{"n_layer": 21, "n_kv_head": 1, "activation": "gelu", "norm_place": "pre", "norm_eps": 1e-06, "attn_scale": 0.125, "bias": "all", "tie_embeddings": true, "parallel_block": false, "init_std_qkv": 0.0224, "final_lr_fraction": 0.1, "doc_mask": true, "dataset": "wikipedia_en"}
Each number is 500 + 50 x the weight over its row's rms, rounded and kept within 0 to 999. Layers, rows and columns count from 0. Numbers have three digits each. The size before them is the row's rms in percent of the matrix's.

# layer 18 MLP up, 1280x256, rms 0.231, rows 814-868, columns 128-255
105:479438556488529507557473451466524519516387550400629549468490479524460490565518489536475436410474491441533404519534535459406455499589523529523553489587582477528521567433444513470513565570493519528474429524531566535381532438515538510554492525484564530485541427412476445526415466442534565491490468520472447438516444572478467449493471504546599593440440522547451488530503547557569458610496
098:572490498469436485470524521555458538470595510473522516404409537439522546528516484492456542516459538538578554503586442497465519577492536541540459554478530562437464419498599447487467502452516569532504518458517398476572549470476473532513503403505434530457534549480462491513478495551445523474531567538442493419483509510454434478532451568531487505548447453488464605510475510546601470485528
098:457507444491426551514504477595441458478462564418499533545580440518476479493545534503562472444641441528527533527499552477519478454476535558511473499517527442598560534418599467504537493491506536461508479509513542484484503491512482444474528467430551494534427541537516505435536513518488497520380548459525539481431622539434425364502565559519586476408489466579487506489498488504456554445532
094:556483441488548527601506459451489487540476487577453528515390580564507504498547426503493411477537563499523506504468553501508574506441566590448496459472533582455417476500589505515530556480663500472587567545591480465573545482443539511492488492533500414512417506439459594455497498506404456506402411495537503490477517485520497559479497500522549459498581519567441488478466496571508536476573
098:462467585514503494470488471486469478520475461537493474491480599551509546442513496457541445436449520536505503499419498546518501507426543508432483586555513597537441483445504408475444640452514510470519488557520449528502410531529582465511544507445531506495510482452509494558548567537489540433553512491508545576503502580453463714493599513474433505467534496463479435417614513523472499536481
103:478579470434452577513644493511474497452484463429398499496500541486515482451502508457435548461503471526531500562503521537508560483504574405412459506432560523460487558521465450427483484439531474504553557590535540337592520518509487496514493474487459503522564645546609539518511584487485525554497484465484480479433585442512608377534577405565504499419512520412593579487514529462551473507501
098:485509551454472505464491547547500396494543390473482618490434514441582574548509468577473519517581505574555535476460517526499404451431528574537600505523466522384485500475390443538511490381461548459450491526461548543450359479520448494536453547523567565461524445493447400458523572595407619415505509563556575595562499563483518478444499464516490462596536496437490504503414480460465481573522
099:396617588489423449582476481551501427482486451472622458516468504462500538567527420551449533619473451530583506384470463556548502506525454437546485535487500446544448467494524507496495554512499569477488525525517456457552458515431501529560473366552491543463470482510512401456504448563439516495473474522481485436550530499445541530532551493537473462552431425500403508460519564544480504492553
096:536434566478422491567510468555469515430513443554516538534647372506530500435536544499450485556485457488467583466431479546601500495497579527503508450401429485491584433451555463488620552504528508528533553487444407509578451548542501497524425515498458562490433449464477457561501549518565520444560443441561500502494481491519657501594597489532397475552460519541549542520454507420607469514501
097:550457529445508479538587478478544487431596529533442562469521438495493424569537531459489453442428501510518466436543612470680417513482526505516516519491413417387510508491537479499470539477514446553497543527519526446540440436420488481488541523461529427547479547474451516569524515494494486401517404536445562475560548466532464463502468478535559513490488452488453525459494488490456459421476
102:493507495468412485539456520494479522537483487494406477554498566621495495514478601562441462569435491496499476578447563397488504488382525539524406500515509455488557504450456473503505535523453485567563540537501524567413516341612427455523551587444453525526482516536532543500515547457528471548471429531575484479526476437505510476465479513529498559573441539508483495589520466627523408489447
103:446448525528508534459537498462410508406464549582494430575496521460479529482464540621467576523545474553540515568559505371515538569551475588511581469516507488463489466415517504499416496540445462513525426516504478517487558545546570422609497503463468433439481574567422453495419528444500466454521510630476481515562569573514467332479516552438579579532530480404509517511574525525470521505578
096:458486468467474412530443318488536461418522560529519548445429515545396467516490482492512408490480523499452428399473523538520529423525504561453487509525548533513603508466437466492564457529491559495430418496481501487417386459492538539456510473516555474509576548538476548536481497473559438534577547596547488598535489474443501426479538511454448515555498512554493485545532488485443598581546
102:500480487441454586502435502549532501522473521483553477467439398515519503462514438435497539523477476485484556491460511449486457546453528520402563542455532501440498564528498439480545525497597542500490505477515550454557487409496488561496457426454445396503456445594480600565526536582450528506514467505433493601543450512484543519536437497470592474467564486508493531467573439494576522598547
101:486521544498451506529497521509474459382501517491498386521486522486551494549407531567459553571494487529514532494455465501410498598437450522436427523500523483420571626506557475514484521431502494529531490432504525517602470530516498449550481456593527512475472446519609503483509573553520452538509509506485562413503550511431464628548449426562404523567432496588428491572514548493548496536504
098:548518485534442576543476542475544543486501447429583443468449526432537435452618553434529523581538525516581641467524529540494503511609522573430435514517500533441482435482482497446383521461540461535563499457490503490496537491467487584477412474498487607412506464542450480583456517592494561490461587569553454442426480492429495426453417601513546463443497385468461531492561479523553540560443
099:461529533494454492538443568483397551490502416542511539472564522521448523457567577566529608475397514668456456507522461518510393549459576586517497459439523502498518601504482527531606440475492547546570457537519520408474519424510527446515415505459451516549573563442526548429442532463427510664505459451388516479478412472477489514487520526444535504540518534402483483491520556468545613465562
101:510510531575466472514534479584488513448380445533505526419471541438551434426535524493503513501529613540447508496525481526488486520499450528546480504507585483529464464514497534570545527510535483459515468509512487426505468465508526448486456538565436509459421429494629495507383529534462501576502476417497556476530448522487445449517610506516502561489506456581520450490445497608510466438470
099:540543604508540463468510494491518512420397515422433504543454493511447433552459515569580525459438563461483490495384481458466476487371554484533538530521487612449527540463516502513546519541499558426483482453463530487540522509493548469506438531486488496575473588545575411449507407446444468599450489457526508474553400548571493531631436448441497537427467536389559497543581486527513510522464
101:406471534512551603507498518571453528490400480533539420498510565570517495486399611593536503525489460506531454568507533429500462536518435518543575520452519504502504462525485491494513412453477632548541408495540451511553491462553471585562484501453570534427480581477499467568448561418481419494536496469409579460554521463401429442549566550495530509519524478507470553476518601499459477440533
099:411463599459443591462482529547491445453602426512541500573488493523577548560548533495476452490454465535535517538487526480555547509514534531486573500434567575486441586556490448497493407519453507557606485442453436460440580583519434493466496471518506409566499498412483439558489512494474498547532592458494576473500585519536468540447497556495483536523478424527508538512413495543443446517519
094:578502567502453501499548634539487578495428461495456542426477505512504501515504544496497529434416480420510478570536475458529472510556434594442464557505540492507446523533535535499494435407513517423455530432404567423462446478484424492479525477499538590583465462465462517626529580569470509568504459527528455425512615537576486459553441525499497468384388579557451502434431495554441456502592
104:522499503509439515564588518561535519516512499568534517541466448577547495588582433472494384516489508501505578605496569537498511522471502447443604475611460438455497566541592521475526445520507495562536540511475509455595457484486503437483547457476402441566525513417490525408498462506519457532515460593492567547544479513463496470453441428507552542450527485477543454445545516472495549611420
095:532496552408558561519523481468515480512505443506520486529488599510516484547497634555533471422570445454571503475397501537528588495490503562502535501428476502553416509555388524565510559437544479366451458484543461469580539449484472511522462483457552496485471512462531475538498418539591541469460560511578451382559531440538428552546481464647545491511451465532433570400381486486481465553548
091:538455485488535532494464569532556464601477481450415497498496606554472533534464499511507495458512561517561405473567438434490482570480415579498539439506513522518492579509549500468564557482470467483497480513542520463484457487531466435392437461608425418497459559499425530478522436429479448535523468508531488555463431473509498368435499462466394402463490481565474472592475486471562540524530
095:587504424493510535468515516504499507462437519564545448560539526479534452450466479522507500505509556547489513466504449515492538465510480476490564398535595524453490463509585435547559572475537572489503417414492554526548568568521524509572574506523444542543440476582541383455507410437495480390518495556381532416577524499560522462501490405473545541499563510514449579455400539460486506525452
098:443558525545541484552593520496583550517528560441480550491469539504442539494462498582536450437466595487416518504491482459607498495494455546550551450494493536380481490525538476465587483490481509514537406473512421452503481478463550516548478475451457552498485537525399477494423481402497541488456545437522419554493518548552434466462594497470443478518480459443607455521543595467533486495553
102:431528516440549530515467514477441453504475575370515481501584520445504479586497490546504499545464543518538497587506438535612458410543492528530452431491489388406570497451437440525517488479522518542587487450607453366510526454472488460566385459562546502452433590499483453515468532486604523461479542518515443490472491454460505541459626436550451489470481450522467501473442461567542467507483
104:518571551517511561544484429455545476455510452475504535529400510443519517456530496473478610545511505487484499506485554531539477569527447556487401493510484504521540502462487466539479492619596530531477552435586421504550410503506445571626560393479508496458467527519556520445558501518443448540421462492528542432423447485486487551521526543438549534490435575522518528543571545562481519488500
107:431495487484487532484533371546493474440410442526554523517488491357517444408494508568506561477488458505528466513490534600516505470505463527461512460548432491465527546592543475541470437444445502467442480529427468544500474495588503494463533535530519575489483552535432520498480476468473533530448471418491588499529634527430477514467443501551522546511470516504483484501483554472486527670454
104:597371559565555500519446492535540541492559554525452459509501508439404494401453486500517483510503425509436563526540479590486523456557509424631503394458505537547498479475552467581490494528473560537590449512467508511486482494632485547538424655537513476535475404478545483506517541457496488599457459438460493506485507472558536537483540495443537577456499520512448521501560538571452491506450
091:488500493516382474469344502496500476552521544582428518481445593513452478523480516474502527471463519521526448446528553558481506482434533463474555517555490508550487452518524524559542480501571505525499464434561463491517585552491479449461522446464533528567468540529509524539486554506526549441556434449526475484562452465490637547506474458381553530558455526422563588474531419573490500431552
105:571451468576505506501501558467511419513543486434451638449451456476435540480522472596465488507454570520501477551466587500509502589411535556440531520412473494506414564387539515534494468486527530494488527500446453579557501570397460615585530517591463570491441437486488490498487532538485398554429568497466524432485485465504420529461463558554553456503382423472488543506422474468461598451463
100:546505477593459532437481556554454542491444453425495487421423532521537483539502572439542540589437519554533486500502523586582445546559471542410413432429523465481460500531456419445530571545499530491531486450482505456582514547487519436478482502477507532546565526492562477547474484493525532513620461411549486459517489525509443476479402526562413530475461556461467456543456585491556458560529
097:487573437479446532481542545465454483408593530577471532461459460540474573537571475458490451555460472447486478431553524486564518530469515571499537530440535523507428432499449436516494440474512434538545486477479495559453527466513500462453494521537482525538515572502401489445489419513448456435541435372451556544556496524491548576466490510476537510583497556497428539433415449441499581452546
098:549551547500527543520444583454508578463487515345495501475469535442428530501526521565446510544538564485460543443440568539554481493485499492554410529534543560497548523559509476492531509484523479602541484361517541535479565519468418516536451521599527611460495446548528469483467516484510491473535514453470508403540553537491480463520505446462509552474522478446554553461471474540492451507501
094:515558490523498459393538495518392448506564465496491442448456551591568496492548569486520471572555426525514491488520468558512507485525635499525521516524421412520622500459567444534455525530460530489480481558558466550480466497561437656490462528457508562526498489482472520471558509451496445534473567533385578502495536493537498567488513550480477457438531547480566492493543498509518595506456
110:450527459465490535594587471454471497436471421420505508614467546498396454491489501514608502392542439423550567487512513543552578515511550531382483465596464490412560525503518514527441605561484578425462538477476496396476498549509519470475496465490473540556471506522474518392524495480412508463534482547400518477564546546540565496498431510547515460534468622593443489491531501510505370591501
095:564502589516536521478592484489532562501481460508391503513514483486498534540487557444384450567457459456525505456527539436510481470481543539533531488489464535476443411466518462485415550543479515402588517471477467504490505490482465526494454455499592501486487541477473490572376537498505531486498501523479480494618454548501530493449505431534531470545555644497475549400550635537513556529386
098:481463492460546575473382538554482445462463588483466553505500386466524502361495518484456535497447514517553527473460540572450523514560542545464457460454481501456585536516537601520455531485482404419378554404504490499454538488585454579496439464473470539467394541631458481502428532502464518516547471502432569490529496550520576521526478510520489481472500485498496482501542519541436489581489
103:457530520512491554597519438601437500455539469502498418458460505395420428497492416475486550531456486484415466461443538464466538467449523556432544559471496496523522461523586329463511484482582523528534469523577542500489453538505549530571452451563593553532417517495555541465553487491529460516496503539588553437456490478456490531525525566477432603504447543456453514529558553511554551584502
099:472450438386517395491434492497454504506576530421505405519446506494611518577478566519586533506472541539490587420484531594476465536456533510511502512516479582483481451515482498548560583460571500457458427446487521501538435467493539508453506605512538555449641470473433471449487445499529496438471415513454531561577551560483494522495472525446521532429462550523408531433508514573505459561526
105:523516488570477491538481430457451422503538523485425468486527476518428536560463593521612472547555411540656471564418492565465557519530428554499550527539493548499437405495469466458445468584451520408517463466490546473513572504487487484546500500505520504565410467552544535491481519512500544459439472523449472498537504473559461470392518479522622495465524443455458479543454492504580513412534
102:551455585504565490434489416455426454486600468499471510488425520465546496599581475553492563475493477466433451475491458591545526440513447488527524485605558504500541556476513497498416629523446491514426481487435551520408488581469468512561547475545459518455460478439536554481500541497561503506482571540493465390541560517559476520589516514475460470447479523467440488461437418485458424451480
105:522453530459547439539547481495561440503502479416484488608510487534412434505505339561568455473613543523478513518449534536454439503512539512579497587500518479456507441520434505476483490475450502445523511463435452542477513384497513436547587518458399483512466529435412507486437504565527575467551489498547560454495446421518435464449541437467460494488549571444451604483509469513414475538509
100:587519497575442473443516517515375584445487502511477444427574524534442528439429542432600504469475513433568559524454511555575585542538465304512464414546553467409597494511489488524550547443429511437480508530534561517456478562487453501501499518450458508427429462524572440548568483444456556520510561458472537517463485592490483432601485466440433454528599490581507574605522445502468391496511
103:559498474499497451568481530520545474454503401535477570465478467504369521487426559518459512526387377496528492485460583559457465482395428486509465406505563419554500450512510488538471490437606547574543443454561575489566510634527496493522483555544541470435511581475538448576436445498535432554483546456530550491509522531532526567561470477449485636566407496533423489488530498575436571482495
096:475594550415534517558499547608534470418545528483422517545438500490511471578452462469469490583521540548360505527487513507510508489547503564437366582480498541459438509434464502435661518457542539501531474509468513557596544451467486460584429539473499511591391525553432562492519575525523536439424531488493475478453485539516461511465450460471524432555460508507506514529586495458576398509538
101:552441546506381525490426456472499470460568563440560516557477513471530500502543483494564340406558467512512548506515551506500464581475562481486412487579470504469414535461555501542504586433504503489515516531521555517416397567495414493493486501500527542520556459484572415344469487489463474532444433479553460499557537586440540473536571515564557482420577541531518460436513473546499508470447
090:479612426548454530493436451482558477561511524381503465395527531451436614489460521479569442497530616592527482532449531492559529465521541429500546509467419454600498557459447560492506571516413501438478440531574584517460471510576473537509514512502400525529438455449576578449508531513543509534548524530487415555531474502462539413386509542482437573541444447444458619437436579588591561475446
095:492468432518521453532495504523538491532536543394513499493534424594461511510413533508410466538529500457607493493503504545510527487457423493568524469399582477488537537393524501512509600563519502485535568516560478457464530532568501532433483522460478485399577374512503554431431488564499516540445460503473581485515489538507458489526441365434459494492503496511535473581486467466431518501488
102:565440481461430466500533488492542549510478432484520532454503625533439464532618499599483487591453541579442458468481530340473398511526506612457515560547597531510582471476503478508491504529541526526552578451478527535424513549539424532489537466492572432545545530492511522490580416442484519554460545522513502455541595428474553455503611494470466428470487496355501472568524387529509448500486
103:489568486511548517521475517524520543450562523499450485517560476616519372539435511462513533539458497598593479531494436474425436423606436515525552483459552501468546438507543504420503532500507555480564497557485509474485415530536518506526516437552508497535458535409569409486550356523503523621498524519526578516478488487433474479517587468516553519507519450491450461359588475436393536485468
092:497551598543516597560445463415436444504476477488476541642556554503460506481404520465505455411581502475490535448420463501568569519466494504513558553510467544521517527519504582496594468448493483469539496531552465591402493534547407455457505520466558544464574496430528459477505438548581479411399539547486512489598447560529484561547447437460458430487490467519577510476425447559495542558472
096:514567457452525529506514516558519499450429477526558546485528493559503555449548546554509538451456438524533587558494545463488522431546587523501511609486545533492501493462449508576493412528502591470554503470499410629508478446482502468511478573412584468555418511471544550492513495527526515515391483476513488524480567544529441500465518478485559460453453522502549578454525517500456505548528
# layer 18 MLP down (transposed), 1280x256, rms 0.115, rows 814-867, columns 128-255
107:443378514535502543511493430603566459483458452556469577541568492464499494523494410481415427492401432515522468538558609541483577465552533536561501484445369503496520467529521556438480471566405578483468422531493546490440524517476437489543507460479460540502510495504467537630584530471568489503504495605477394472600439487536468510606435516459431526544491534601451483523558550549535584504472
099:474484448579502503577410512475442454485434566452537540522641432558467570482511463492502503563565437483499420291505596449495523474474455475498583528534490499420533416452548529506583523458536449502574412578483535560540476456483490459576486504529444424534512431573507477438397525545523525519444485478512508491558508459519510475533479397586491474541532596461487492467545414511437454512470
098:451519413481577487502506496511557528492540529608418457456606483469546478580362466483507556531528588507468436554515497638594477390550464535478557527526524543489501576513478492473438493461529473412545482456348545440519390554481546440458425579545466548601462463480477465517539509574500513528450616501469456489550523513548524504562460450562404511435486474437444484537496553597541455501410
094:498457521515555515457565550523470507591440525463504533511460479443475504508488562515506520568504525478481641143489508535409591569484446394544557527416547466552575490449511468466552370519544508490510498506493472472507509461550417538435479543441581533547437444450537511514519552492492532454517534491527545392470602511459498462448521501516516482462577446469473510440527509482538479489575
101:508521482463510518569526540440482537504466518533444531521483545518491597461433442526447558537513536466436574576483519526528392536556509478510459499526498536525502434497509551512487494466461383621488535468483440517482464500505462512513486521545449501459480531572516576431478520583496535554454506575456560406418487529480539380420474462562463455525412449467543500502535587494545464593524
107:558603613509493474644458468474444448468579548421550559529495430533434629541607590417521453454459445552508534642516457445414488478519482447541480548522520463391484422547410510509472482473551567452484438513527537509535522437536548567468519493515536456469473496504539407464488505396497416475480496568442476501495476500550405464438464488567552508458577475465539497447435412536539521376551
100:547501423446477533473554508513541583523547567481461439481474599504447561505463544459562497485483510489438438359505466463471464509562500482464494470503500453581569495493496489491421503566490496518533446560543363433537537538485557563517538456549528518543421574499569555511520459448505513591529455514488460460449458496459460475479570549467497516456468528504454479542641473519457526496529
109:589481571500504521473577525460441520489528438546441531485420544540511401499537437477546548435562561475374488464509524453491422535534505536468470472529522387561503503480471410558475568526506566451482534498386413466531378527489512451485422596491473475521500424536468544477456399409503520506588567596513473431509545578530479556476532545513557531502561535392569511494500522482553513462496
098:524455431526502542445389552518511529448502521504567432573411408529590477476553499460424546508553450540587401471481485379413593477560545502405549547429522570611393486551460510432474517455515401448508472489497457408486577530465479444509596479563550546471574513417473478465493553492534491511495463594505568511574553507527530523430461475472509455589539521465515431519491565583485520571511
086:539591506447519464459493507482489479549466567412524488491541460494585648529347448460479526518497577425478544375452487459496495428534515440462440535459469520525520444463453503498376454577542568528454432478464455439527589568561546534567475544510592504504493446496571542509468517438524500532545477473474465448539461520476497513558491548465520509484448482468555496551608471512523506482586
094:479466546577433546451489444500476471474522532411511498467524490571462511492485477519560618476537506512608478607455482584447486449566489417577488535483471483420518451513554415550509453536486536433375462487528472486503546559517541533439524359481500475525455525490522549470526501496505463473569554492468558514470503561523551492531495474462491503564394472508498383436455556541528571526447
097:458547506510571599465460506526523527543479428540422524519514474432498477486449423529514532429421463454460477408485550452424619425506462520458524502484494497543519469503549487540470443588552465460492440460521544532529393489432426475411511503517473445547532479446539545459629476507502533545512498503519507466432503420496497555505454521462435447595636563504500485487411376443562484504461
093:448464530532532485499505553442450444493517423539492509576564512489629509523497497394428495456486485416609478398570438486505492529468422538555481528555480428538555435529490530515509402522489479585523426432489486545460546458484486549489502477445530456452542522441473420516494430460432446457457500403434529490595492510480586460495462552487486495529391542494524473531536501625489484510424
104:543476526416576514501518526453489530574473507412490511420548524553478440540491458476447465504526555499476495500539554549524459585587496459486619489461547568515483573538514536547575488448504479445547453471463463446508520579425488513483494433488444513517514455533452402452523461441383489524525558500511637449450472473432479448568622468505451448441542447500544506411531503527491529478483
102:494541566617502487559425553557497481520479513505556538582583467507500591469501451512487464516566544471491496554483565498543504523469530433596544518495489438614501470449601545442441550494490518455518524612539527492519482466466526553551505488540433411465598538433516494559488510442416463499484614510451469547441487394499512441498514428502554521523457525517542412511466478391405495478531
097:465457547377564595450480515510497446506557560563421505548514560552432524536470465438432469543489506460452442327406481523479500535523484549496538462531574417553423470560512474469429474596515503533464477471507513543590445472501472430499512430495620524528467566482484540522548531517524423565540520509489495554516558541422542544430472445487538542521550449555586477473471510507471396649469
095:499472547398444502476550537537493548461519403437432515607508582519483528547444480462495467395489545567511513467533465376475570519436567473564500467527517494482565561524475462544516600534511535464353503545594482552516383536532558466547500531465432540486591505430479470617490473583431624484519570527502531475496516494523565529553478542413520448458532437473471499504465439443476567503495
103:474521454431563573478470520477490513495550599508588507471546487461580519438459437520534474477535474512518502484634453504407543583495552476472482576526477460470552553537441497443489534464514572541565555465520464560470494522451499541447546535542553443428480554531562497463473382596483445543481538483470525474478497666517535545615400504405492505481567531501503510439522460502542449390554
100:485503489478602498553463466541441457528490509557530442469504515489516445564529464488448472564471515537490536555570374530562524597468537492467509571447463494579467542397442515545498558543512502583449520502621500474487458488427539404372491534515538510442519517513553504497450568515503478493424532478504493550451597522415427461498538394502486503479470539484420547498501449560412466495580
103:485435514535576514565530429509543546575444541504494526456508493481401461553558481505511530507441524518548373465547522556408536500513473424593488589438573512541523533591495436603471507513572579548505432500495501473458471529514539443547426471477484563442448539395484354473451536480495446463489520491448577524458551496541547481451529442511502374449527468544488493485482516398534529437512
094:472466449488451437554595494490511476434454490490634558528496456479519565398520449513508618477514507478538530459476561483486520575507532446480498566491396494452464522437465525452498599473512538534436592481549524478443478498493390538561430531513399600498528536500518537444529573348471532510500530568522400434503592555525407526472469460507490566527472504519470468522501489515537537450513
101:436566529507463520554530446587495534552479458565568443454382414530498584535502557462489525489520432574456507623526563578531447489467470492573548564474480482472434476514463464523452584508483454481449550459475481503527596490542425512437588525476590486459490512514445444514587601545499516528505428447532520423495461487554483600539495517502570471437576510572422534513533475351546538569507
101:471498477444429535549523501479505459523494459377417487490538588402554512438445591515478590467522516503512491685394558496486422517472515505544398481469453492552496487531430529484569521489588570529473493531476442471470570420529588491509532505488534482501535458609600506434432473558425542495411432439527496436503529473473512551601496499454558539527481505441522462473483466552472491434556
091:479428489567539459463592463426509494538479484458581571480427428495419520413565448481513581499514548541384500377540508492453647534518465505486518504498569513479484554465535461510481420397473540535525524558504588570433492455536466592472423500526468508474460572460420496526449454420528458540492560460511498456514492550516521558559450480409417472551524542399576455424543594511461514494545
096:567388466480490510485560472506471477480496491505516451537432436502480469456523396516410532518450434524379521613501457502506508531465522524508512544484538487411354528482549544534477534450594508479502543417559559577535509522539510464505601577515453461481523458517639511544452548430572494558466512424382431509542504444588486567472479459524534483504489579453605535345445465419421436499512
095:505558466561478476510523465485523447461517510498453452469439312422544428547596469560608457482527494470487481433474516555535483456507464495445488496527449501559495451408469568568606531499472371389490599585463528487527454502505454483511461450478493538427494487499404479371507510592500554576342427509480516538444474504442450613437553473592494518553479456479540498511564550454433573412528
098:546519657426466414446509444441488462612507576570475499585493475544531448504444452526475566507421533504455507512564477537460446547440599498458546554542516540490481486573533486511465485500505484387530412537469519487521498513523473510447526491534446493522497457428468529575468530653508473561482441515528516516569468498496625553553415536556497496548577477486405588490467490581411480530444
103:493372467560381484476525423509510460507636462614524589429458507514491483502493504511490503373484524451396468486570575502520425560440550374517509552567546400464449510587575499516535452479467513494610561578462482541498451482507467547446440507499477461529459472537507536452448490450544503478475512522477513601513575619480504476511468426552448478431469567522522429510525505622446494503403
103:493532499531452518438437469469483563532411505564574473426538524563612458441581500437480522530498572473563530440539481457470479477536638507544466435566498451458359454558486519551503498450515470539526430657467514558443546541393493499467499442574462504511596526606498405512550506452438535489546405534535574437394543516524509548499509489490520486459516487511532409518500505479502469510539
109:495550498472447536449513570444501551480563582461570485516445538483477399502477675478485549491480435403524497512469446523510533518520550417546470533510489415496541456575581488527511534506464472433468400446543572524504527558496502537539447483524498527489471488436506500463483456554461479459568552516497400507517519576580505501459434445528545438470542480521490441574507620526548484546479
091:492570563462524472449479461417461595534498505576524458454521508515534589537481498584559671495433465583563432345575506576516550520478548566483504369489551558493459525480520483452477549427413427448462434503521423453505512523582435455512480532455553486450527489618482468466490525441574418470553469595504495452452537482542438429425509521544539487549546430528532565509609487516512523513501
091:443491453443579508534589520440545419512592421514506490418490484543532525418472521556421492453622554474497529512456467458489582463609560539440446445490530426482520452539385519496597517487477503437560505476561499478516509403486528462485492663493477547444600450500489442458471549502526375484564516439532460506480504565496437431469555525515467491603385532504447543516558511435523529513516
098:486473454601384438412561460481498489571516394612541444472530534492554518550573439496555504491537431624548445624486521527453493444467512521545468492551469513474446444509461471524557505457514346568460497400509475495555497477512521559478499505489408468519476452456438565530494437551509475498485478482512532499487489535459447583541557493464441563484493479516548469571524559570401513448530
097:475420437421464511538477469392579426489527537462473587395448484539468417483512524531559402520530501431498669408547508508466523505447510464470532481478456538464542522496524543396543563553510529546483516478522536382450521552502450489486539500480495415513578533482510454489501500425458425517444510543462511500494521527531407598469469541425544498519495415566541490534617464503505531436511
085:488499487527605496499517470531504455538491525414522515487536545440498458504365541564523510532495537526476498282458515521428484507568518487455489421548459482568509651569533603572400495478572527581472464562491461428513510483499448494559507542483498437536469480501519467540515468522540482563423463511575508466523539467533403466564517551440487532476266436476515530559563494544503418417481
101:587506457466468455521565518476527455466505465418432518601489426516494407492503451517548505467516475534532617609499429538492489465469580498399483459524502460521425541559459581480508518490530519405463541491390440497425467514546447468492469519429577476514529488439508517466425485476459504488509366510434486490490426552457419541517561581478584506480589485459462423535534488515520491475469
086:531519474520535560512525467525361538518474500463558539415493446492457474581410536412551508471600441431399559400460551464462509477440536448528403557579510503538410493546555457469494510518615528481593439460393492502493465415531569481545550461528490481487505514431511583459562504543540496481556433449522457474486611482494600508546457456504520408488617404574487503512494540535579505491485
102:553606472502504469407556445541437512535496530462509495413521506545610501494471443424367431482565478489402388544479511362406326574504538512578432547512509443527534474430563484581493413465499505540521411422490505489515503500553555490520582483553487522487521513529498539548429506493559491526477494448615428526539491512497405517553481381543606566433445529471457518536547485460479494529536
089:404527565487514507470555479478488517463541555481540509502512448529463580525362453521514500472499413534514497445474522530523534542525472388500476551560457498491583555459523421449306478460492591567488499551570525460512570432566512470525451559367490419580556460527507464518588394547527499516504496558536471481423514405492461542497513502461540480469614469453538502507373495572524533483618
098:477579510564383509511648464446419506469564521560489558462509495502500451520428414522503516491533533475506550463475499460498557503517540525521400477478473468464456504448571465434534537433470492503465506510480559524500417483495469486584520444514537389491517474421495460461501490594554413505455547505514412542447500444469462642574580577542372537421531487438498528533406415522484544429463
105:443563456436528469432460513519517483541526447453497581540506506605494461593601580503555539578488531581470522412485452559552622486427509626473488539579418381479516478544428510499561467555466457459501578488457474490580467532476447546510490465443478402570535515589496504406502467459592509527429495500493551598540469527500389539494475578458465458477385466601490495428443509499518527454418
102:576492541545476424639501576439450488407614505550508505409553420503455519531543355480489553526452481527519437402491558609498466423482565480514450558550505438548469519640543552546480416588404518446519451478378504430583507525497443568623544475557502531535517510516417615462412539542486438496470505555532514502468495429418531411582378485554570489493496503415516579501505489475549574488452
109:505498428486541431521409513418473548455407466456495505518669450509491494457445466493545493447508520492566410569546463538503411538539480536434506515488408488470476586526541462545443455479590550482508432482465476552509501496489524510458497566493555507499499531489489522489447454490498453497531529587441337528407485541466446615569494578492534599472525403538516595485481497545513522509528
097:472521540481556557503569554551565531499511553504488480501441387545467438401482501517465459545461471476464439448531529448526457540534548473503498543409439536419543434472479572514609441518624533488464505531567391497552537417524429494484513488441484411582505464518466519459498483481408498536510375571483535509540503502499530443457497515500387500549507473595489624460515515507577505544480
097:475601488591582481597453515534529548441518517528510473495539460455604539488472467469436552536465540498399565472564550517502402452585547390563468462471464552652533585410525556518542496468494523543541509535534510507482544598441503476486518594483413466541562454568484516444544416456554461549489494497523451487508505507563539585408503558490486472543555445459447496477541455447517374552499
098:490378544442442537513537489554563386496418576425497528532440474434429599622505501580461409430542547507470529481550559554533519427439475614424435541421471499508456420504524535503607477514513451468499573525534454490462484429525485560449526518503564479559541396541496477468496545467500487423541522566517482498536554457523499455491559490570493518581609536573486472440404513483470545475504
106:554524634551541418546508461473538483561519507473517581541432545533472400500634433539496452470530547523495485494542432505420593505502473587544512523448449518533415446519541525418438491510596551430536574511522472470491469534509457470431380480580560555483536508484541639513599477542453441440529467400479458592490483483481538458490535499512564441520470454424514592488372578496515537475407
097:458488480520469494543493452486455451510576426480522546499538471495557518502403507557503486522505429499548534453534585603596624477575481468531533500513507505516521543558541537522517500443494349464534443593563514496427429552509556534563564378547509506507547481521554415488485497553466487500515401522495539471458432436517531488501441451435543570476444495577508476422513469423350531497526
097:533533571515461575468503583525550442496496504506483462535537474476431533487435515450543516549503525507570474477390488544487526423497535527504509493409475542482508523489363520427485506484452661521507393461468510540544508456521528559508615490526405459545605571528563565414496462417580499450411489460470465516509551454552474530556466507524390414492618550574537449495470518490528487499485
092:434497510513549471489481467475491541467484425461479592467541580495496480562577493501499497510527520492595553257513525503497535498454493565502540522517444595504497485499413464526526422469568447462555495509437469515506535520471542437500507500492602457486501398557533470506501444486492475517451534457476597425573494405458557627513529495469505427605447463560440460449508510524538433486473
090:547483519492474588539444486468468509548483534506448590512460483543474502483562464518585510375437492516483525410389509497545573481530525549482470476480453425512470548528498509573543574561432511464535537486511430400437421475484566450582508465478538450502497484516422426483499458499469543490477494550502456506447517459504497588593460500466460521473525510479463587515481517451485499517533
107:521441490553395541525466474396517502515433482510464433502505471566488491492531438562461540478418538511416526579452481536529499529451465499487538430476487470471546461570520461551544520491495539550479521486517504506518556520536560404498427484532460510545636569569534535518527493516542445395587508561495514492542580553520504415473495506583505604501488578501523518500601494486543397462425
109:474419458542512603380503511514435542587481402478471489529468540510506469403488523509548457474469522580567433553482491543490553434511478441492508484528444486482524441547550461414512495508499426483574540509558528503457446422421523461485467450496506459511577494530521475501455491576569477467537554426476482573501567545435602508534443536615440510515491500586483444511548455432481587567560
094:488457616512548439449501493562480476506460517416542477586456533442458530428500523499559583554500518507523435490529482636431559520536489485458413465481552462410593453505524484525512567537605432508486568452388564538560581487524497499507452468459404502470451481560495509517514602476508481536532543581480518381536571473478422490497410502477604434501380524541461499442521523552462458468517